Weights of a small GPT-style language model, trained from scratch on English Wikipedia: 1.7M parameters, 3541 steps.
Each number is 128 + 32 x the weight over the matrix's rms, rounded and kept within 0 to 255. Layers, rows and columns count from 0. Numbers have three digits each.

# k: layer 8 attention key, 32x128, rms 0.174, rows 14-31, columns 0-127
# q: layer 8 attention query, 128x128, rms 0.199, rows 15-31,47-63,79-95,111-127, columns 0-127
# v: layer 8 attention value, 32x128, rms 0.222, rows 0-3, columns 0-127
# o: layer 8 attention output (transposed), 128x128, rms 0.233, rows 0-3,32-35,64-67,96-98, columns 0-127
k14:094143160128138129138092066140082131136117059136110128130109068113170106112125129105132095127100156105147124149129188084162138164117129168159111073185141139156177115142162158085138143156089054112098128162115142113204119132150098178112151096125119115135104134156068112087146129104116061119110146101144170168096190116184141135185135180089109148137060139037181136114138106099114089074090
q15:065128129191064163142168135106099138042174189175155131087140143111148160112133091047107081061098123160127145135041167202066155104054120146122100088146080054166124149131155149090126131000088146144153124185176111103079113151116105163109175145150210099126152107133089087129134144139160150074069087079167165077167128202095124085146128115228103142129092124083104171134110147140134081123139
q47:080123105112072070151136149124131106120124107131111106102116136148140115083184186096109128217171131057061076151180177071089142077150081135083107150168121154080164169117130085138074143128142117134078118109183179121148143137148132138133169113160090146121126148147072116122143170193159109163158075132099140129128177175129148173128111123094142100108141120084163203143138145132091134117197
q79:070178114130123141076096114156158146125140170110120068151082163185163152102171183103085043109090162169110138058099126117049127049113118167152121150133119152137109148127176161164133135127149110146147122175109093145204159117117126089141126102108236093088169103157129150093106137164139096137157075100169085121118126176155184123182138119163150089149100195074132163149153113159094131135152
q111:112089095145148134169163083196127131161204155146039082140108161110124094149146131184074110154107182153101138102146114168102111110161129155109140132081060143092123155151108121105156113108156137094173116139109113104156144088077139174129115161138127147124156088145117104109133132115150128161097139119122111087205156135141138117166055079145144118141178184109098133064099115102123156124136
k15:133169176093127104188121194154198120109165087132155100165184116084131123125150103095051119148179152144130102157105171141144129022143144096073103151134120044128155150153098149136117142110131111119134174173148153073237123116114175124092117144162080112169123105086132083131121163046094164145115145160080135142050124099081094106090115196115120125164152127143148088180175093126152196109208
q16:115085168153121103115123178130171131173065104170093142106112153104154160122094132111112125154125119113131143151116154164143147173166107088120144154154071143099115127141142145146172154119141127091114124122114094229161109116126135127137123098092129107107142118120134147097119079130138090137173155098116145126113079107102191125055101126149128127094190159137163090164128148083162121102076
q48:178096102134110125137121170142134213152115197100136137116099135127157134112090140121111145116143131067130149094097099088100150099144068129175124157113135145095123150123126158140120082141123112177108165150175075133133174141166135151135126105128122114126142188107142154141083128142116152120130095079137157173143135090136184140171136097134113091126106145102143138138134127137143176152113
q80:108162113097120128119094137119126114171150172150059122127162149143072101169099121126098129146080141162085153115097104148173204151121160124139121086140119142131173105089128199175182132155136083106101146134146150109152136140122141084060119134160065127070099135093143118109061122170110106090068118151193168122093132155151137129097117142101091152089117199099134150156058110111118172158193
q112:077130203185145110088089083090151111155139161159167057122106116173102158121177104144155090128104050130121144160173120101092049099120146190096161119157186151111175134111117139184092155155188069091117174113188157133071080116050168074171090076135079088147090149134173139073166134178165148117135142037118182166123056095115111146072127154145168084150107062144089088225092112122131156096191
k16:105128161143146109121150128146116137169128131114139112141089087082123167154120143100155142121195112099137147140177148144174100134163118137145095126199102103135147119100152120152103154114102136128091172148102141171093185150153155144087117118054123134109110120156162083105099085149179149091197140128128108157050116156134148116169112154137127175116161117117180135111134082085149164153113
q17:165143162145090136102092117087143133112170154102144151081158077121113101125152122164088085076068109126160119170156069156168152143098106122139134112143154073157144095100103087108120109177131162145143167144094181073137156085135141132122114134107116094153105143108116091126114152135105132163118119183138110162155120152092109118160146093144122072162163100114109164106105165178102130136100
q49:133143141053120131092098081158165056126096080107127082112147173176101099140141119127143113100135149092115160117148126162107079115135180171076135111151117101122143160116088061130119171073103137134146159081130128161129090073151109105125078129080150118105122127164157091103170082116128132122140162163142129153109062132061128139077121102149100101139158164160055114062107067141081112123109
q81:143104134170126121110142121195109094079164107162127118106186161149138125105165118123170125133106109115130140114128175117123160125132115096122096129106133146083140148165126134111095116141130162114136110120076159157136132130136152182170140146114124107155127140103086162113164126096116141132114102160125115093130147158116103146153111100152135127094087153146112105111130144124121060156129
q113:157143049146137155184132075160109087105166101152150142092149137174118072170104127115184118106127104130145145149089077142120161183089135135118118115146160081132121112126089122130142081091139097113055168116148111147151146118120125123078119144146183167150082058133127136103135107068130157133167196186103123135153117127147138115162137106119074107114093148100106098128136098179125120133112
k17:143118113090156144059106169100136168097153143162105114120156127113142096130123123145183106151109154156140088138085130154150090114144110079062108110120106157087105154144126134112143112091144074151146101119141173117096117102102108138129126137138176101143189205137084146105122165123131119124147139160087175114180118135107172107156121090150082133147141142155112135098153138090150122135091
q18:115100106118119126157142157150166076107141107119059132131094091162155137146150148155132090145119135158152142147109092147117167130136125144160135156143134116110136133115128124161107129131133111166096110136133115141064109117122108110126127120125120111127097123138146141133102125074123108106114095114134108136131134115154128114110151126150129119142118103084089173119123100095149154094135
q50:180151123138125124205141174117129177060116116178154148176097133125200146131143115089091073129118125131144137153067110155136124147130119138165143170138185102138158116103102172114127146150118113138164123172137180139169135148125138075103150141143158123146150121163130108153110148109163106119097090170123129155159126174160121086142119104161071134130145132124159144115100097116126140127115
q82:143088142137105127159109158123137136093141142129129133156122104119141141124122115133111139133139144151084136096130089124128118132117147130132164124105171128136171151126137102135092131086160112123153159144069175144174146094122124105110133135150158112117126170142171076107110126076136108128089112113140117123152133138117144132142132113120124090190111138091105118148108104124122139104131
q114:121151138171160108146115094177086123164144174147092068149163132164123067153150100145140134136119131110124145124165084124121119131109187077157113127127171120141133126138120140106067142166143158166159138149136125121130082081137096104111077127114113106158115126106180086122155168066157109133121080158182182213145123212090082069133140124098065104112122122127137131118142110144115088140125
k18:119122133088101129172137147127131090108117133128100109134127131122152129140149121161120134149133079120147075137116136117140119126124137127095107079159136193123138125154136201119125099100155143131121111125138116111120149177153126116087106107126136091121152180103107159143100134195146107157136129108121071163084141110123152137139122128179145105172146110110144127187138119157130167098102
q19:177135145128170133139150113093117140140162130134128106149115121148139106139154079074193120156147146080122150131132173148115142122139170133109097139141139151112131174141155093136104114117148140144121109115139100131147115109060091135142119152081105156129081135115128142124150150099152149123125181101122088146057125114105097100139162149124146088151125145167169080095137118127123087152114
q51:160069124180135057193229059064080109123161199140137141094129120067217095170130058127158146091096114143129129143138125148121172158133136104158180067117112101115180123167111149145142124164116116204114127158194102080125116170122116126115053154078130098112102051090116177121166146104136119177166133136123065143059133083170170110126062096137144118134160147070101133051179164138168111130085
q83:093174116099132142114133164157150123155108132107126132127129142126123134133103108098071132148106079166127134151127111127156150172098184140089158113119142104113140143076119164094136136132136120152102160157164141151141161115123154181168094088142162141123093152140097123142082190104117151096111138088124141106127113119180186139159123185128147096126152123136140112104119148128121089139135
q115:043146138112179120115166143074147171102127179190153127117129179113134151121163103105133139140149098125120142108133214132150151130134154104119104162126108108097099087091187122140106211177128100110182159105127163096095091195151179148166065186048114087137115133089153107142143140199088170149087096078144121178036103159149129168128135116110128139095189098077068098162167216154098155123119
k19:112128106144197105142117141124076108098200135141154186127094103106135135133129136118097107102148129162138206119160101121109094141135130077185094177096094158074107144166101150165098142179136115050178120108165140143065072204195139186116116091160110157129099140026126127142121140145124122148170132071136104139168146102188171132151123119166127151161097119120058096148070165096110123167141
q20:090114085126109150137134154100132119112092105120079153181106095169160163125096187117081147158169161140074123069228076130074109124119161137153185112156118185096165163129165179156088161141111124110094133120130131172102150175183092092134147126180166113100080139145151161083068170144145096117134097128128123131081118132111174147120162117153122151131154081169126124074103080110162109125160
q52:138120099112181147179081218135147181136140123088053112141112152151131185141083168162019114148182184112156157123160072137195104129131128131140112200091128077092154110094130105144114122145136178095125141176087063156186168090209151112135199135131109072133131080137171096160085174147069074070104107153139166189115157156138138109183146136136105167140148112138148180104097121110142096162145
q84:134097132149137127169077097085137154132149102147108115139127137111143149120184161110103130108161101133138181143140087128159122104131100135167145133135116126143130119162123078132137169140115136133126113142116101129113121113170141127102147114147093110163165117128210104166151129094189080104092127146139116120142119161101111128094140142113100136155140129145107142132157098065138152117131
q116:144097099139114140141067136074163092115152164170138182143099117134165134124064049102133144162076100153108093155090068151133155151136164156136125186087093120120101180023134120099123187107172105127159172175124105168172120112128123100106123175158174116094105122130149113129185137151188092099167145165070107116161136093122098138114136106166111136157116138173101076076174115123140215113163
k20:149145136143120140079110123144160138147114128113091139195137089132115104143090112122161098068131138099102056131104162110152133099106081113149124151167134126115114144119143129060155057123145139147125152110136080172129123157165138109127093096090155123092120149094120122130114119145120130142092134171155167100063127126171140138140125132086132137177215115082118130163119091134177153108114
q21:124105061132203083142149132122171114099158122156079149129091141196150176108116141123081108103161133133123179074139146131130099144139178155168142122170113185114159111152140154145080152080128153151132090077141091107139100128138137098129133154120174089141094105171161167104090122148108123093128131099102120175142135173133097081138150147100109136116149137142097077089110082128177122185137
q53:168099031159117118171127185061147218088101189114080137132135092184148085118174083131141125128140151106115151159155075162116100143120120073147184107107111077082156171182120084130087116158115125176113147115127117143142095082156098100082176093153160104105109058127156123081072194126128117134159125145109127255093137147122109142147183138105159150125120130095122220103125118146124136133155
q85:173084128150108083147107096134143159116161125179109115137126104091110108125194176110133151141128119100094183157158139139101132165136115054158155158175138116110134107141085105148099151102096167156134147115091136088044117142135121045112090127169100096125080159106174145134158139146157113094141120121133154109142077141087098107121145090116132165118145105134136133192143099086118162161092
q117:128138152100119152128140146136122097034119164152091134179117117093093127146122104101161111147111140143142149148130112145105118164173107119097145110186112153100179092125106073103126143073074146157121150165198113119130143116094124160095119074125116069154115118097211176182145194070104120079106141144055139100109128120122106148115114082138142080137147137149095123168129130099118108133096
k21:125155140124155154067145096148140104172121178101124139104161140135167082219140117128132125118119131098089109146138111142097089136159119067167055151121092149120133161134158112056136168096117165077139094185179119160127135123115077109128099143176049136162105149077114075108198128141122146159125138122188107148093161161135125154168052090130125122128142147095164107137111170146136123105152
q22:144093153116080114101094116169165092161114176115134167137120109182146084169162144102150188071143164117121134071086085140121124139101146165143173130104100214150095135109155070120146124093111144160129117143155104167094122091097087150147025105144167120145112150095140144087137127117083146128100147167101172133103135161146122154116107112135157105149162144149091167135129156042109144133162
q54:128110157216151120189183123097133158080098096203103164123148146125174078132127072129183149162181121106133135125080118180087143108106139145213121114172091078116104118135152139137068161101090143195120163112154102120118083131112113134122056165167180138154081100128105163090137164073079152121159135124144137180114126181088103075146099152131101090123126149124121108108127106093166105157101
q86:117095080154145130177157175105126070139118134163136078072113083132156109139112067165100107080226147152110147132071087132146129069113100176096097090134131102226088226128137117163130182080130158124160099136164110132156115090147141108097132107146143100126180147159142124106135121082149072094159148112134092158138182173086132073160106117127095060191092150095079110181110039164148181123150
q118:132142154133135106170134092135122117173094131152152128127093119126100158108150144126140127143109145129048099046095130151066090086087143146166151091150096065177136146134121106087143163100101122107155165139137135153098082072152145139154089087195149137094147125119166052162137190087138133057125112088078061114142105124090110111113139080140110144099155162174061141132123115115205153124152
k22:113098126137169127103098154145147078034121138133169147067093144177159110115123146189085216140114109126144111167128141150164144111118105103104106138061159164152079137127137144158064206113087193102133121136077140138174131124112115146204107147116164161152043114116150089105138138132136129081099089040122166084139127083149108067133058171054129179092116140116089113152136094096117157142149
q23:146124149188088142103127105147070159171160124127188123091145169123113132153128133186171140144120105130208087158140139117137111123141117076125088120122173102184038142129159144108209070149129149116119104155105131120126151162102078120140146180176124173141100182067055060185148113054086098125088076163160190159093119072149177127154082088152093136165101137107183178191061122150118134131066
q55:106153164077121141076120102171101139193142121150139136092175117145096061091178137167140126087135119160090169108198111081135118162122145168081078072145184163167062146120124140089168124166113126113137126098141141150103124148085153087150095149101068145144120166071118128169127107116125152142113117096161125098099154099171151164104076153148168123121081107122092120192139142102090059091113
q87:031123185101126140109164118132047136114133138145144162131152135143145140112109176110147152165200105142164083112191162093089160173133121127126094140103147121117054128103164133110133128184157115132109090157174170108089148121127116138188100122176092173154079153154032132114135120103128176151137130073167112087130112115157145169151133137124141156081143153067189097106140160181117074108126
q119:091150139125109135142138180141131167145135068122097119075167112135118154096120138172110143117176110071129141061169132099112129124146141130104120140119119096140036078152130146168127101107126127135089135140137070125085150121073134174146084163118119192112144158094050122179103103135163135138067152188165183101137168138125187184137121126111146170077141147116116114190149190103100061141121
k23:123147122095058145127090136134129168115133116084150156152081090084138123092164155166138059144055091120102125111134130189136144174131140194128132216131207115092146127108108135140137075131200139088101159098101153102143116102126070181134100151148095161134104086127160144139103135136181117148094059110106158105106142125104182073145040113099100092125144168150153078162118134148077095119137
q24:091118105140118080162157151163134107116086091123083114126126106173105135123113153116123099109192106111106135070126139143143142125180151122133164090152135149118170105118144125199070139097109148155108164159124053191128130132159127111143159112184168105106083106120165138090134115121163095115152149097133144174119130119099115136113116131151120145143086209126134147183171031100207141150221
q56:173136090120139139171172141148150148108123128133133173117081117111128103154127107122091160112126136117113160097116072077178145131124151146151184076122108144128175101095102154162089131085108198193128152183145100157180146179135109115120179097133139101124121081161166167094087167132109100164114101037098141171120163156130125095135075108162132140152127122150097145117149097112141157194158
q88:138159087202119133131095170103153173104122159125138113135130176128150123145168136108150104128161089075088058143117075104157114163087146130143124119133122161102154051134127104164146133081083131158177175138106150150143105128167089072042185116156078102103123130113127144152094117088122117139115134110150111159102141124107120170122168068133122189134127113138075129111161088111168211155138
q120:128119158175114119131095092103143137112151127167109136167125145135117078179182116120158180123116138135124126135119110152112111154113140156162144096141101124147137118065206172102118159135093145176172106147137115190122127161088073121128085160118129067124115112118168142138168137091149115120084102087119109166127073088116099151173099116162121130144123144187081107140206133068148176154139
k24:139142102139108139129087167200103134147147113185113107152116139149140085162115109184109127138122153113092110114105126185104135097091104149137135078103181131149199156136156153090105121075093167119133153167086124168116147109099166133069108073193137092201219139143093178146135096084141150139145158070027080110077082143058143166119110076082179096181113123159094093105173154076143144136114
q25:099153129154120167088131142068098134162172119112169114146066185084123167128144117097187181113158097132192119144079155142132118139093119128110134135142131127187072126077171145078151156179111117118146183140050115138153174151110083124149152095073154118090180145092104052167078130125137141149151104094121082132048104128207170119154139093164167155095211088149191134087132235136089137143081
q57:123124164081111132156182065102163080117086164110165181165183152092079076056143150103128133143150104065143122150174206105111179164154078139156109140137153227084136163150158078130116127174136102097067172102166171129187138151088125123110121116060130168140152165156087097196169142113195162160129144177120094175132153114192182178102144092084116050132183094075124099117155155129174148081093
q89:150169149117124081136174135139121094088147096175170187159191110080119106163138129140180255180150102141091148177154166087156078122174124075108146109116113061063130117143094179160093167174082129150133059188214150080125060127148099152089149107123071115142113110116118119200176158168077157184097127157146099099141091038128102099136159090116173107130085073172137182146145138145137077096104
q121:116089118121151115061092150176157117186174118156101100094140131097072162112083140178192153074116134128114134094182197132150190117141130156082105098151098142123162110060092088145107142111152117132175161101087140148127130107158150133107128110175102124124115166103179146152128179160142178161140145137098185135151123124122106127126150043151132127155191079132100136149094136106102173097133
k25:137104085085130202075080149050086143198144105082169201139155174177211046177046073113169119157146113103203073119128131159141127099107106161139114106088104132172140171145169133050150128150140143231150118128181147177161153164094135110169193113083089093150148103168104059131117152154120107119126152134101122159145154106164155214139163130151145106172081106119073135163111111119164181132126
q26:165137126100158105159118132100116077115204120137120097128134091050097150111098118124145192088109136109169109157154143095142116074116136137164190141173116171120090125147141136087120090121157180103122229112115098071122125057131170153152137117151183111141117107090195094100141150181124165095133129230086157177131169209123090106084173153155125120151192129149114213103206099161117163119057
q58:159094143107184096111182016112082109114094147084102112155135121047176072091053113067139172083148115107118119132095039125126119144083107084108122142155066182094138110116136122109102123096137132097140171130127142105125139102067108121100170067055093110131079100158198112117188116143113162126155110193067119161158148149071099131070126107178126127169099060118090128187145104190115136077063
q90:091132193087175181133088110135120097181141121077108135134072079194093137093094137140137071118115195111132115141120115180148131085095117120156130155150122149204150158094160123080169126143188079076143121112110097133107153073163139111153142139140160182076119126133086097101078139099145222060111093138152121137099174138139160139132173181079126126101088158152106160147116131136164108115143
q122:140141144115165189136103091097150116068188163122102119114150158078109138099107150140157117119146126095140121117110146157144107079115146130141095134167173193112130185178141144119124152075173137051096149141124113093188138118136184146134116133075159115114138130132154086135142106156146132077130135118103118150066116120119128133114151114167162100136121116091166146210121144142139085099055
k26:111163115105116124101130075065127184151171181177138143140101183092099121146077145056126153185104136159101161166159088163116131136178173127134138119169139104044073099110103168136121150151089109146084184137168076067135097092151190092142134076142148182074067089088129127150133169137139120096090116140126149131130121096080121149139182140172162140151071175057162170186155102113110127070150
q27:139105108112092078135128156166149098128132142121073176205111133137094101095020128062051073167094066168145121124196130091094159133117123155101203157146130219068098083119136081206143076105173075125096174153208160166174173121086081157092162085140155156174123108099160151098117096103037106106108103121096190185068186083156140161120137103148142124158111090128107146192160082183101188124118
q59:074144121129047110124125135152135132148141118199108169127087186064063143123112137104166103137142130172131162158128157140112161128138129090136195149132153179078114082111158191190106114025144110183178235178129152145172107131131166146150136104225163149120124093131143108023135111119067128107167083127099192090130198077152103111092099167172120139118179187096127142136175099133138153142107
q91:120104122101119163126111077152101144123101165145073167130143142111077098137161170151097141173169088127068147158132127135147160138187143118111165185111151108104145167125140093128083112146064119078103107109152104089105123136125193146075109156147122129139146154178182146132148113147099087132111102115077059135110122080183122130074115087109133132202129195180129077105126129107056115109107
q123:168126139152119094157116077170118098186134158169101186178081122134090141110144133141082109161102101120189090142162128147119097093118131100094140114093172106116143131141105180135121075115132124142190160119096177108123064152064135124102125136120199141167193118097149068125123070150081102130096130152138129073168114134172107110143075138100122142109142143109146158123089128104071134113117
k27:099158134078141128080104065096101160113153094108061182140146119165185174147133152076121141062115106098126110145166147099128145151080155121122154098114076113064120065058092141147131105152141089112120144131184117089122209103099148062154132126154172141119128074109118074092067157158096175110200141178152104112149082075148190224132144111148198187155092168168175163168165107108128144119131
q28:128176041105143107170178081155161162064171090138162095123164102160148137125113094149128121176096123125102115143164194093110162070108140185145141093147135114134085222087101125098199114103178152070128052183109107140067200149072060140123089188075080154085098124117122158183112122048113232152055155146162232129109091208133205147047090073065093032133118141184043091137114116115154111119140
q60:184134163152163110115129104120080173127072127109187165174090093136105124149064137109114118132068086164165160156023144106133134156101143083015081134142097127127055117075117171128120154176091150144155135108150116114109077205094110105189118152133104121133124131126147075140143113134183151188124145122206106166174106076112114118140106144120089174123147127132114107140071077161106147128141
q92:107188136148102121093103090168155077175108053166128147148171140087128152130111128147117110158165125141085141133129084139160190206179145091157149155086102101168052086087091173129083141123116135060118127116167143111116128127122140123101126153134135159142109136095165152155135136152164179179135111137089155124097115091153122077192092097097133120112118127116055065122178101152100117156157
q124:165108127160170162182130121134104146130156100116202138114106134111153092142114180129154160101125146089122196109094190098096133115139136116118146161077116155126098147126153152104114133143145095113120118089076100146218156130116156121155103146166155173141158124168080135118149153149129153124067149148158067109120080096132147131114088128168143093094160173132147122125134082127110102100162
k28:110133109094122135105158124136090089179114124086135100179116091145129153114095140094090094085140130144132101078162113145086141108080129129135138143056162080145180070112171130125119180179088131131154094150105078142184115167132121155097119110100171143108092163097098146128142182124177100091135182153115138142106105158117172146114158128172125048129113088255143096069126139127119117110116
q29:084184191086088121094114065158178110117115113107174107098171162083090107106124099101178152103154064119152079091156157089136122141151132128049111049091105138132099166171106113116163105153166100111124075125116092216165112088100160160120069090164192165128120117167131100123041182105181120129220144079109113129118083122103140153151068137135150196067142138136159120131173106137113092060085
q61:148058171130104134116155120164100123174121125157099173124118137179155103143131120136138128104130076149151109071136136074126120079115128166110136141135101120125098151143113123120153117098149103135093206156163124145127095120154136151186131071184219135103128125121084163079119165160072151166139161066137146130140168175160134068164059070125133185129122122120116128131110122145136066113142
q93:159087162139104128098133144096109130162109114152167188117138128071119133112132142113212158088138150162188132101105058057141156074164100127140149108071111129128120040148164122095154072104186129157067193109119123189179104117128088137131120096162146088137139053132154161146095116155081167167136122131114132129182125160146110101176176100153066117143183080138154113136183137118116067119106
q125:153076156103091104058077133110099110145135084129121154155160149124132083162177164133146114101118110114126135104073125121140115107169140140103158162124106093157084137148199136102132096126134126176081118094141157132130121160129156095144140135136117102147112127198108092065181140149147126147165143145120156103118187074123150113134138094209139155136140124136117123168145127135134114098074
k29:136172080116113107104112120171073042132151110154149127131154193073127149184049141089126168141162138087160145167155094108152105138130008133167055131180167148161166152068130094125147154131176146097113152177127133156135174128108111130163182113124134167125130124096142073105147048081163175103115127074163103120067107149214121175135117109125168191110139091108156120152143141133117142090098
q30:206125106157115110139145088199070097116168124138120129133125114147173144198186129093120121122029114176167174148087142130139116157095168137123105111155110140106115168131129144114180114079080149146201188148118132149134090125101111189176107124130128069133135153137149201099119139120111200184138172155173194118062088126115175110165100168050152099151107127150122108098157189085119138122144
q62:130105113143069149143094106174079111151136104139178122091116152182132108148142144155135157119145176106196106152136215091134184118092142139127111096137129149152136192093081105110206145101095144131163130142119109120150172129160126164202126121186115057145109182066156123088119099146094058089125150139165094146199142181141142155108140124140166127172086117068141069114118119069148117095086
q94:125195144147055108162064088113204120140137130150210153095049112111110167150135162149157110146140175161167138159057156105129112148194122157095123154128099141151135169134138174111135151141102148093148131171132058138137191160110088136121079152128128114122140138129072168181130089155219112106127138130118147131109109154162164084163120154113109130164129081175135121050166157168173077137120
q126:052083113177101083163136099107007125127187171185096148142145080161091138125151103095167068082131109125144221137081128125175144075154164054148159149128089138164097170105075166196098148095123143121085167166187163165085135123130140159127055108129160106134065189079173120089128080100127109103165166146140136133110190157097140092076143105146119095085103186097137183130087075127129136118139
k30:157167069114121132137148179099121150118093078137101091153124145118063141130185146118105146152186121109180162172144138107064146213102097118150091151103139110125115137174119120179179134122122086151179075119129153137115062126090111132129106130091117142092160179058123123117065166097143152138117145144090171150187110083085121137111129112061144107092073138145159093171099088136171117141170
q31:044081094150121079121113143143120145175185057084108098148170135236124146165141167146113145089145100189133152111118138178183152097228109128063131111163090095128135168123127064134069156152151174117094098093150059138160122110122081085137118134188171099145087107143110095082166096092184108163106119157173154174132062201113117154060108185122177114091141067125148149203107151093137144154094
q63:120103110064105105075085138126088070126202100089139179169167037116115094131177177130135152124117083113168137124156156121122130078188071139140088074103167104151176168169096176119111172110144067048179128155105114120136059170134047115182046155141096143087098147077173087165118073125129135099150077128162102106128129104186135147092180152101104090176160142140145107094115086137146106130121
q95:159159123158155126177147091088115181149095141139045088103108134149159119085135151121104096014176126147061070122130130126125078055095132119161166100115185072109105103069188144130173138164130152160113107169109079165149118114162093077140138153185128120092142113061165126117059108129126123086095067063161156128141126135147162096107165142113056148091103169084157143154136159115108132092100
q127:121131083106111148111113093142074100116152089139096141155145158150131143165161117133185171114171085088160136186147155105142144128115128152098120139167161148126120147054116073067164153175112168116106122091115145202186130223128148127110086130077182174095112130122104129126150158182177166138130124150144108126167157113152142178164121106097182105120131125151130158119156196150085081131054
k31:143174117131124079122099109141112117165093149091193144136121166145178141126123181155076158118073118124132152135064149103110167181143173160146147161138120149149181117138023122062124131175157207138148076133039121093163128123085117121106083184175171091115121145180127104125094126161164165106131154113095090146090122136141156072129146136101170097153144098088100061091115098215117145120090
v0:126149144139131045145134134086065105145107149142140142108085152102077137130100075165140109131179142164099154131132184119142105136076150155092186121191134148136170145136112095138135111147154182110216094120138102151117108115074198144148146152111121160096117062121162117116167137187142121094094121112120121164170145101127090123168133104134092069111094112135116130137089069088099145090120
o0:155094113161138142143074135139151143104142113049121134148141158146105160187154072151149119181085078174122086161121139121151132117136094151148043143133151136131128102109078129117143123189107065119098127199126143160155134155185133120072120095094121079135118107164126068114140086083129104121157171064193158133081149131119163069147157113113163158165119080111126104133137138107139171107106
o32:093098083090154137095139129093116126146153150153097134130161090159147170149106089123139126149154099156082147101163141132173120165084136032119160106144175092080151106171125151103192132162078153089162118133098098096125116131218195184101125073123137125105111117090123125149122109132139141135093180104131095097165177105159111140146114121109165141118146191182159094113106131091139071166149
o64:097098147121150109077141158158168126121128104126111142136156174137111106111128140114113126113087106072097113115151072218137158168159138072097165111149128157073180067148141161137094115128098126162090121126166089135114119152115103120102142122136094082144094086152109186144113154127114108144093099113122105139124092105133141118119118120140100133160150125117135184151118138117152174180164
o96:165175155162100147134107116166089126195118164178097205105045130162111087144133169161128155137132145129145160179133116069073102150177166139171184178064085119100170113078141104114116086151089142131174112121179144140122170094096155094123158110177184182118142118087152101095101133146139133098106169128156120100111134126170118160134111121143191119115148114137125081155166137140076097146172
v1:111074178125126077119133118134157100107106105114095142150065080094127109114124151082179176077138180158097160113179121082144153109174107111070187173045111129119135161125099064139131102070144156146129086135113096147105122203118131135178136127137094137121091148085117094167111169087144154098074178129079182107149109128176168176129187135135097134130121104117150159112143122127131092141132
o1:099097095118189204159092167175115168194190128129135128120137118092102117157122196148128127159085132136125070070106183111129144097078138160109131085155142070107092120120140136093163138170124131113133147185144110121130140142175071148180086074094102146174166107127112080107115154130096117113118146110196129129191163099103208167171125165142156131134130151087130100145132148106099088127116
o33:180113118110044145109188110111196103103113082109078090136163107162131138136173140143119186146129121072170154132150105137166137139113118162086167101141139141179138135104081181141119141092149155119125094144082151149109146162074181131106117156180186151117139192130109143113156114057155175174120137142097131103139123147082155180119065178080130129096127116120082059119099095144150135138154
o65:193150166158152117137115102075107129059139119051156134149176136119145122148128129113150145119111116069102125191146161089133140122105138030134144174126212134147117175124120161089096171166081097125093113122118121125098128073108155124109173135086069101093118132138138126193141130118172088107167140093101151118132113141143151118071184176151177168153130129109149171148126118197108128126087
o97:131150119124138134137119095137163097176140139107138114117098154085114118063102151133149087132128178159124123115140100143144098123164147045116111217103072153153100117124100097089138127100155136109155122118133113146128138156109090098058148120110171154116159114151153199148124079177127160164100159140111138149076111109149086153124144055093064111221095130140159120108121069130056060132081
v2:093049136156108149103141105130151163115150147184097090151132077111063070115171096191132107175125149152153105132101111102094159113148114100142100135114118171136117090084039114137149151184136145162175148062126119059092187167118075162069134126120163122125126118132137102120102121176148082091164137126094098149181111163126142128164039106148147149122145061114116098079155147133135131161151
o2:114109142145124131163090222105143084135124128126174181138093161142156146080147148065073122181152136053062096109097148119067092172110127147161110087103154114123098103126149125131135154137193126129117172145095141141149103068141169150110128163116179138136171147129121128128162111091145098125120074103120157127170151169123091254131163120184142113095180146095155096114120101063104133138085
o34:106119165146144171107078098168158110136153118079087110131100102095127133149126115151158119103106137149140130088138115127102112174100130102070148123113094158126163144142075084139157164115107116099106141145167148150137155140139102090073049119142066160102097042105160070099104095082101172148088090111178152114114132073058179120126107149147140145110189104095117145150150115114152079146138
o66:138161118111139103145161098154117169115124179155113120145156126121114117124119130163103140076130150225130127135094113134150099131112152154173177096120093131133134149181158107146075077092145111097165181117097117150146163109123149126144151081163149117140140145112133146178110154094105147105113131186066077122104129173141124087145101145111117072099070131139153118148135142126128121107163
o98:076151125158144090100187073173146129134174116141062100081179112158090123137099026070132054096168072107176132110156157212145166062207134128115031180128148147071088101074108200126152117153073169144182078148233081109167116152093085158141141144120173173160203160172146210113162176167172128172152100145106118165094131079123109094107077011114093126145119153196094135144134122110187148121096
v3:177118140115074157137105101117097116139155132085142091171093110174129100141128119080097100114075161141121030141119188154091162121162112099155081142126192164129144162140108092148093125145109106155215185136058130096110073141086110141143113131144134146136174106184133093152091157121113083111176112086146078113182167147123161120159142165101108071164085091103140095195117089117139102186104
o3:056125079128111161174108158089079113186076094153180158103143130164166107210111115075144143199163090105124148053193099083085139117105126133076170134166131172139193108134156082182110132114143223093129150130114091127123165162150141131137114121164118126132089152156114212061100093102177095112164164193155178169184178122117080045151115163222104120104162119139121118083129106129102117080146
o35:129152185123138125153131165107154109130137137133156148146082163106149089123098131137142141151138155111134156148102085125120120166118105117139144163175161152155078092139118124082120145122151122207141117128179113148133105076126133133122127108159134106163124126107126106130086124098132077172132149112107084083098131073141142114107156157077122193176121146122087167141124148111135154177160
o67:066110108139162110140162105147127160083154104148086135123125121122072137108152078128111096108102115123132152132180156137126133131135154152158190118091117158076087097051108091139146161179090079102146098126135108161141150136113125106091096137089106159100103127143119132148127171131128158111125116096111104125114092092142067182087128151104147107057136170115162112140162112182147191110146